config.yaml
d_mlp: 704
vocab_size: 2048
bias: "none"
tie_embeddings: false
init_std_qkv: 0.0232
init_std_up: 0.0232
decay_fraction: 0.555
doc_mask: true
dataset: "wikipedia_en"
Each number is 128 + 24 x the weight over its row's rms, rounded and kept within 0 to 255. Layers, rows and columns count from 0. Numbers have three digits each. The size before them is the row's rms in percent of the matrix's.

# layer 7 MLP gate, 704x256, rms 0.139, rows 629-692, columns 128-159
105:073122073151160124118098147097143120154086151125173142140122136136101149144132085074097083143134
098:132117100154155140136081131125116148100133142158118115165110110108129154151124137126110116090179
104:125143124153125098153157123105127104178087124154104176179168118138129141121069089173103113128154
087:139116111142120144107140145152115125112162110118124106131143145135137088110081142120094120087158
093:114135099125102126129147117125129108147124113169087116143103144102141107119111148118186118124162
098:104105092113152143111147130100080128107141120111143153140133114151151109097115133118146146167148
095:150127127165106107137103143062147098117119116099123149114114141142144096141106121125118131128131
089:145127125144124126111086123118100123128163136106126131109127154097140147136123118156128093131126
092:108133093129130144141145166117120127132118136126136110136097088121134151041129152122122115102065
098:168119130164124101128129097137134148146144120147091143143129136116136105141155157150149121158130
097:123096107125159106145137113094139110165133178149097143123133088128124112126153151175093145155112
097:124136121108114120154166132125127157121148106140090136120148125122154091154100159110153148136139
099:089136132082124152099148109155093135153132122119061131116131113153156154138171144125178098111080
098:120136110097153143096131139171128133111137130161123099118174130113133095103139113105132151155139
096:141124119129112149112108091133138136102157148138101134120134132094113133095146135130135126138135
094:132162107087158146137117115085113136120133101166187087163099131139174121117081124128063136128067
101:116140083167125156153160186159137166119131077163108157095152126071138092145130172118134148137112
108:141104135122122117145124105131139124083120143116096174084171130114120146126127129121115167100098
107:145151125134148098187123090120133113170179111128123125117149110063158147131102099130149146055102
091:114146152131155097173134128175143111142166086093106159148117175154152108110121155142085155171144
103:153188093129141127122117113161162159150132147138166138156127110138115145165117110154100159109113
100:104139117150108147142156133152118134133136180128151125114136117141105127125100122050126193144082
101:106132136152167133106132092129155119103153081108170098164140120126119121109116127132103138130107
099:104125118111130133110102096145115125108103136116172107093106110140113116107108133134109097122074
102:136146102118126156066105116149149136143135112084159119136147045130117125098151140128131124118154
101:169138104159080108071134087140100130139160137156153140125084118117102108167141139117124097103112
103:093168152156158152106128126124098139145147067134159129138121115122076096132099149103142148161146
091:139122092132172117131124112157116167112154119117142079112170145114119135122104124082137123145137
096:138109126175118150151105123138170141131136129098107115159154147145136077120124141137139063121133
092:131138117169118151150101111171126113121146118147141118130138126110108135071170120129158128145165
098:134099175160129161140116183153130131097144139124096136140102150164148131112111092128140110117098
095:089150147159156138136108119146125099166151180124119149117143175091113104137098174126108128138109
098:124170127133067089144125121147134106119087160134100184134099132152094143117087133142117134124153
101:109106120187139142124136124147139128185140135143146144136133163138136106130126155074146154119111
111:169132131133145107144114125152132128175111124087131157123129187127121110123138142133142200164126
103:122145133099157123136109102110091127186139145130142139153132132098103134096139109099112113107143
102:191164127103144100111142099135129142150112121094113150077195150127130082093102109155159139129126
098:125146132156151128084126135150146084101135149161149132112151091137160139101119076084108084122124
100:150151121106127132083146156124071173110124086112109091135112143120184119183120103121124149146118
098:116139121156129118088143088179118125117143167136112114137134130131103184126107140100116122146099
093:077080108097166146173151179095147148106140109132115139134119129118152117107157112153108136142123
106:091121089151146090124123131134082115132128134113134107146128111125112084160147114089133116131100
096:134100107142137126139150126127135094119133107109102149124133118114095131102089135132149086127148
093:142104133115131166164133116099136064120113174137122106112151126131141125100130123121116059105151
104:129131137132155111133123089102112152087164095107154115116162099122180134141096134105096140128110
117:126130139118112128144117148152109113114080156162099133093123125078132110137156106161135129123141
098:095138183085138186103119149147158072147146153151133125153132113140124140111156135124148152140092
103:102090140170131115118111127136146097136099113096129164125143167131130144078143142134178133089119
097:139142168113091109178110154124106098130154107134172092152150164074143126135111128156110153153119
091:127156145134106121133066152141104129088126110111150118127134135140137113141142134124078097150117
095:101138118155099133135112096164115157134143101164168123138116135180141119148131108076152168092099
103:107144094139122145126104115116092104133129152140080131163142092137089173140162068150123104130149
100:158067112096098103110114133119110092151164140168161106155147075128114157144142113131110147115141
114:131142135091150131128147131153147130100136176109134132192102140069127087134126146095154137127163
098:141116142154113137125127093115097155135137129088143134128144099114178110103131105141146121097108
093:122109171139103128131129123138125140113087162153149138136105133139124106118117162116118127153100
101:080133151162152118131123153125141096135131140090134109126138156156160113155123132154117117139158
103:108112118104122091142133158133150109122138118103102143147082144111124095120129123139132088135128
101:121127152097129158086114094108124137141119145178123155116156105132094096106137131153146149126190
099:136151121156120143173148114141168155135146126157110095110162149109113127108118101110085098108140
097:118126114123120120119170112103159214138108136110138143149134165139138117154079121087148102043107
098:117144100118113145121131147171127151068106171124158150119169135140115108124109095118125112150104
100:138097179142125115107146101160116125128131115122074136121133084101110131154125112112143180112114
102:127115123162155098145154113093154139152148117104170154108125155180138108094074152099138109161094
# layer 7 MLP up, 704x256, rms 0.136, rows 629-692, columns 128-159
110:126118132102157139163114145115119125116135153146093150093141123159117146157116140116136141107098
101:118108088138140183106121128182140188137108100130092121117154136151112148137148134122101140103138
102:134125098116138127150176141150151156109129107089137140143102109091125152126090107155104144111109
090:131130105170112131129142139165133136112171103102144115132140146106136137118117144114094084115119
093:115141130149125133116182129139131124112158087107086120107147108092136095133124142152171102158138
097:129098093129122122114127123113147148145097071123168164156147126146126098116152151117127128149103
101:172145094148145097171102132111143130137077104146125143140167124117098125078138086099127144098172
090:118090154133150133124128147152190145154095125113103133149131079176095132149132173107111188103117
092:091145136131149164100179129124138106088128101125116139122076103100153149083110142132115123123102
103:127170115109102170144070147121116132143098121104115148061107117133116169138116131144129142117115
100:121160135121130111122085124176108101069129112162103091166149134122123133163144114081114136119146
093:121148136146116134144153095145115142137142127111111128165134198114158107130148095076118111135105
098:090072144096144123065132115136118128152126126134094123115143138136129117121133111134150139135071
098:105107078123103111149156099105118137112163111148148132201092142108140116101124150159132106175144
098:090134121100127122133121137125109100143116123094127099116177079110179122134111100106083159147107
091:106161095144092136131169099144133077133137139144134162129149106129115099123159133106142095138122
100:089109121128150146145108111111141155158111114152119146148114134103156142096148175147128138098111
105:141143136148129122146132135146162122128103097176165108167133133164121075075101134165129098138130
108:155148092178121096096145199162107104135137117157154089113171120188108139157107125105125118109145
092:132149086121127123090169130118139122128134111133146102141093089152137099173149116138125127158163
104:091135110110102114108151150169151115160093161128163127162156137119141146132159139156090108159117
103:129120119168121129158158128145103126068148104153123106144103125155147147152143131159177154130126
101:149112113118143113095095168097131134123132141129098106111141124133141079104133143123165117132164
100:179099083112101133152124137093130151124139155108110147130078175117109190083120114114136126109153
098:149103135106124157104110174112097126167154109104129097158084100151141165133119116142074122151170
103:140126122153119112155095128131110138111108160125140119125153106071142121111166131141096171131117
107:143159141142120135140134045108088121145111095140125147121108088144133088153123123128144131176132
090:112131134136091174130107140087144140142103124097126187118110131123117111167154155159106119117092
095:142150136101145164132109146134095159106113110165122170125128143128129163138111137127132150136146
096:134118097168133134145107090110154121121157112130121124096137141109097132117145112124141106140169
099:150129128208126150137142101163119139111103124091126133132108108138112133120148093142145114083155
096:124155175174117150095136157160161148121119079108131147144134132167131130105125106129092158146125
096:134107118159154127086125136099145179134123107090132105142132123102182144143140124138182149155131
104:176136115119104110133123141116101093132077159144187150109162102152133146125121120133159077153113
105:074109079156142137110118119130166103155136093108059096145142101110127129124143176176131140126114
098:124122153107121140125108163109126166119073139116121135145105122152116128188137103121159139093133
100:161139112115126093099125135141113148118138130119120148087133141119118108129109086145157114100184
096:113136096114158102152141196128118142119118136146143135154128142082109116163140142142147163123093
104:171106092095166129156139137106105150108126117150125136121136161137143129145105103126136139112127
095:143098117133053153141200152125132093139139088121181144123096119110097188120145113090104105120128
093:103158142136123160146092163138107141154099128117143147119128136091162097145111124150094154088105
107:083152125115125099140152123109096115123128133111134097120175158137115122103168152095120147180114
100:125172180125140135104120132136123115107118156125137105134104122119109150190130119122108153176130
097:112163122128116103087128185206140137152090124089098136162068127122092162152127134128113149186131
098:116120132100170135162110172168121137134119127112076086170095129114123104122115117108121088125145
113:134146134125127123093140117157135126129146082133116108077113140137171136115122138123166152144120
098:166123069167158096122148173144101114085106128139134136130132175108129140138144118150099097126140
102:132174144103101152097145176086159120127130053138121143153132137099160117126135160114131186168104
100:153094127152161163128063138140131154108121103133132156149115142111122134127146136169120114125193
094:146147149119090139137091124118114159099096111122154104123129145146125121128145140112040110137134
095:130145137164083104116141096088093143132143139157135131112148126122138176161135141131134171092106
102:118080159113158135128140131123111107139126104136145134130127185097113077119158166096098161128135
096:138151117083108123160143149097169187131122114127140117128114183130174101155139120163187130160150
109:103131128191124091126127139144130112109104155079141116145112117091147155143112099149176142119090
106:104110163135131180114143115114098152131146157136108098129129189104138104118136121158147139116118
096:138119132145103160158123133115118103132092133108106117144105127117126134141117149136122108143096
102:130165103131124103137104146133083096115139162154090124145166142114129116121145111163151125092139
099:099111122115153168130126129172175148116092144170185095140148104132124109126150121122121125145119
100:191076101143166100160109139126154126162181102130140136120142145142115163122093133124093137098140
101:122097127124092127174139182147128153143125155162148086113133138106103125146117134076079141116119
102:139110127138112125152146115100161154159116118127111133112147084099156161134142099108131108073106
096:138155098112102114154147182169123115073091136107140115141147093121120114101113129113152161157157
104:118122105124137125112121128119134132117113105117179157094143130097128132123126116157133125137105
101:151151099153141087118137129136128128104124125072180129132090143211121083112084162098107106125106
# layer 7 MLP down (transposed), 704x256, rms 0.126, rows 629-692, columns 128-159
105:076157104161213107115103178072110137093134144132158108124118126166100116133160078109101118123194
101:103132115155125116123107110119113101128111138139107144124115145110109138158182162154115099132117
101:131125136190154146141105141111128170130114136101124134118117138137158121135136147111129099151127
094:122122152111145113092133158061133099083139142133186130123108094118131134111133106144112111070130
097:128122131156174114147153132136120116058145083152144123099145117124120098129156118150117139142175
102:160097124149106152142095144113109132104174131153125142108107123122102089114123138090140154140123
100:150123151111159146111166111103106158128129144127142088125133113115101169103105112149148116180147
093:090095172153136128170115131123139104123147090172132115119122152144163128114122111102129130136103
094:151155080098109167096115151131081130138158074161096113130129124106105118110105096171133147101104
097:162132118183145145154069113166099105156147133141102164092111171111142128161168094144106123114101
097:161137180116109120117100112151120130109135178145105121101100128107096127143152111175136174105103
095:122113094148106151133159108107149117133132130106175148148116131122121136144116147167118072143125
096:145095125157165130109123091169115120134124128166124148121103138160145115136099168143165161128112
099:119124111101137132089124093133137138109108135149116168123106110148104129097134139157143118121124
100:118097124125184132089109136155100158122154131111155127163125128098083161141104098089088141146139
098:151140160119134147142123081136102064126154138113105137111163126136087108147131131120109147123142
098:143089110116136111139107135148113132157136137158173131127160120130117137127155101160117134087105
105:130095141149137089140163117103129115103154081110130112141154111135153122109076154123086183152117
102:145140100147157106116133124098090123147134119151093108088139093164147112128140126131169152117160
103:114159120124126122095124138124116104114164153083099180146118106150120136121108128151108098111113
098:090131152149116101153120144121082149129154084103091110136163123123092120069135127138115145146111
107:119125160136115147135145109125094138125117124121126151188100098137147120104117091092161187101151
099:153108130147117176129146113098109117121108131186125165174145136160133069099149137110114091150104
104:143074096126145144134130111139158158116099129127141125164150135126130160157162148105129117129181
102:120139138111117124145160138092121125156116153138123147138122195140145111102138118049107167136105
100:149090153107123125130121109172109142135130174102151079147111119145130145130136114102109129113132
106:138144160135133095104120085094119097128141122131102158079114108127123131170135123156118136117136
096:106152154159069164170118151151121124124131130147126200093172124111166099139130154149141113117172
095:106142134163142114115126101097109081119166100146120117190128098119148151142088146126116147140144
097:174120109150127142117103084130143153126150181078131112113115132101133134133140148128157108117141
103:120106087123156121129138057127129149088122148130160115139144148068110132080093146190116125150162
101:132109134133103117140137147142123137132139140139155146108110117144133148167169115158127097129113
095:139128137119140078140091087129132098162100104106123098159125161138105103111149124130122116143104
107:144137144201172113180101120119108184129149168083148081144142129132153120128133116090149115120166
103:105125112160096087099164139164134086145161143143149136165155138101095104079091163131116127135114
102:113133139104111157147105129095151114107112093115101157130117162128138148127149140092117083106128
102:101108130115109126131128192135113130072125124171123127217088107118114121082099133096084107140109
093:119101133145115173168117147147085123145099133122183092145124158080147121172091118126130126135103
100:150114152122140139088100134116109107120130148138126155159115112151142166131128106153121095134098
101:160129168162171100122097161139093146108140120125152103084131132110139149117136105088108119171102
098:142121141190142146110113137135120133112138145096140099091127167173109118108120145137130140123109
099:121131084110121124139136142115130140143115119082163112160171122132080089170127116145146158146156
099:148151095151135115115132128153123122117099147119154163107131117131146169107117154144103139096123
101:138136085161126131112154126151127139151139163114098126117167120152110129151140101120100170148152
101:143094144124104124142097068113137132140116108107121082116107123094132158168115117123104120103110
106:117170129171104127086095161131093133136109169145121125130158141089157130160153119150109136192158
098:091118094139153121110114113099059141111060146120132118108122156126135103130113148117136123171085
102:140113114154144131156100177094136150148117130112171071120163082092145155124160106126147152101123
101:112103088149079109129145132102133158148104131133106187116131135136122089160110127140128107111156
096:153089116151095148098144151132100181132111110111106112125115135134127141180128103124101152165169
094:130146094138152124129155097132128192110104111143128129143094150187132144090134117174137172107087
100:095171163142155110086115145096098135120140120096075129113119088151131102113144124082149118101096
101:139124176098143152130118101120147126128143142138099129142124132148095114098147134159118109152139
108:119105097118136127111123097121105172136164152092105110117149104097116126136151143137087111092104
103:088107140116146095107157144136136107110091092133133166142113101144126129088132124107132086128126
101:144130178154140147140128107143135104125138106156164133167164122083110131101125114102132124109140
100:060130098102141162114127114131079192096157148132105123099085149168150156148144090132116088073137
100:165119088094149083122119116130140144121094110122134086138118108142168117111112110112130133071142
100:126136127069105170120168138129121132137190135110117140105125133122133154134140072093087165106118
103:133069153146100137184119139114173143116120137108103120143124143084105131138103152096142118135141
100:120142111100121183166091134199111130126111164139128147138125122110157113138147132128120145142140
099:123128128109121146127090115106123148150126137158137152125160132110151112162132130109065085085081
096:128147116148166114091150099176149144143108126136151112134149194123127115124108137108102125164146
103:133127136132117132157144149090137136121127127122179122106112110157102148115089119125086100140123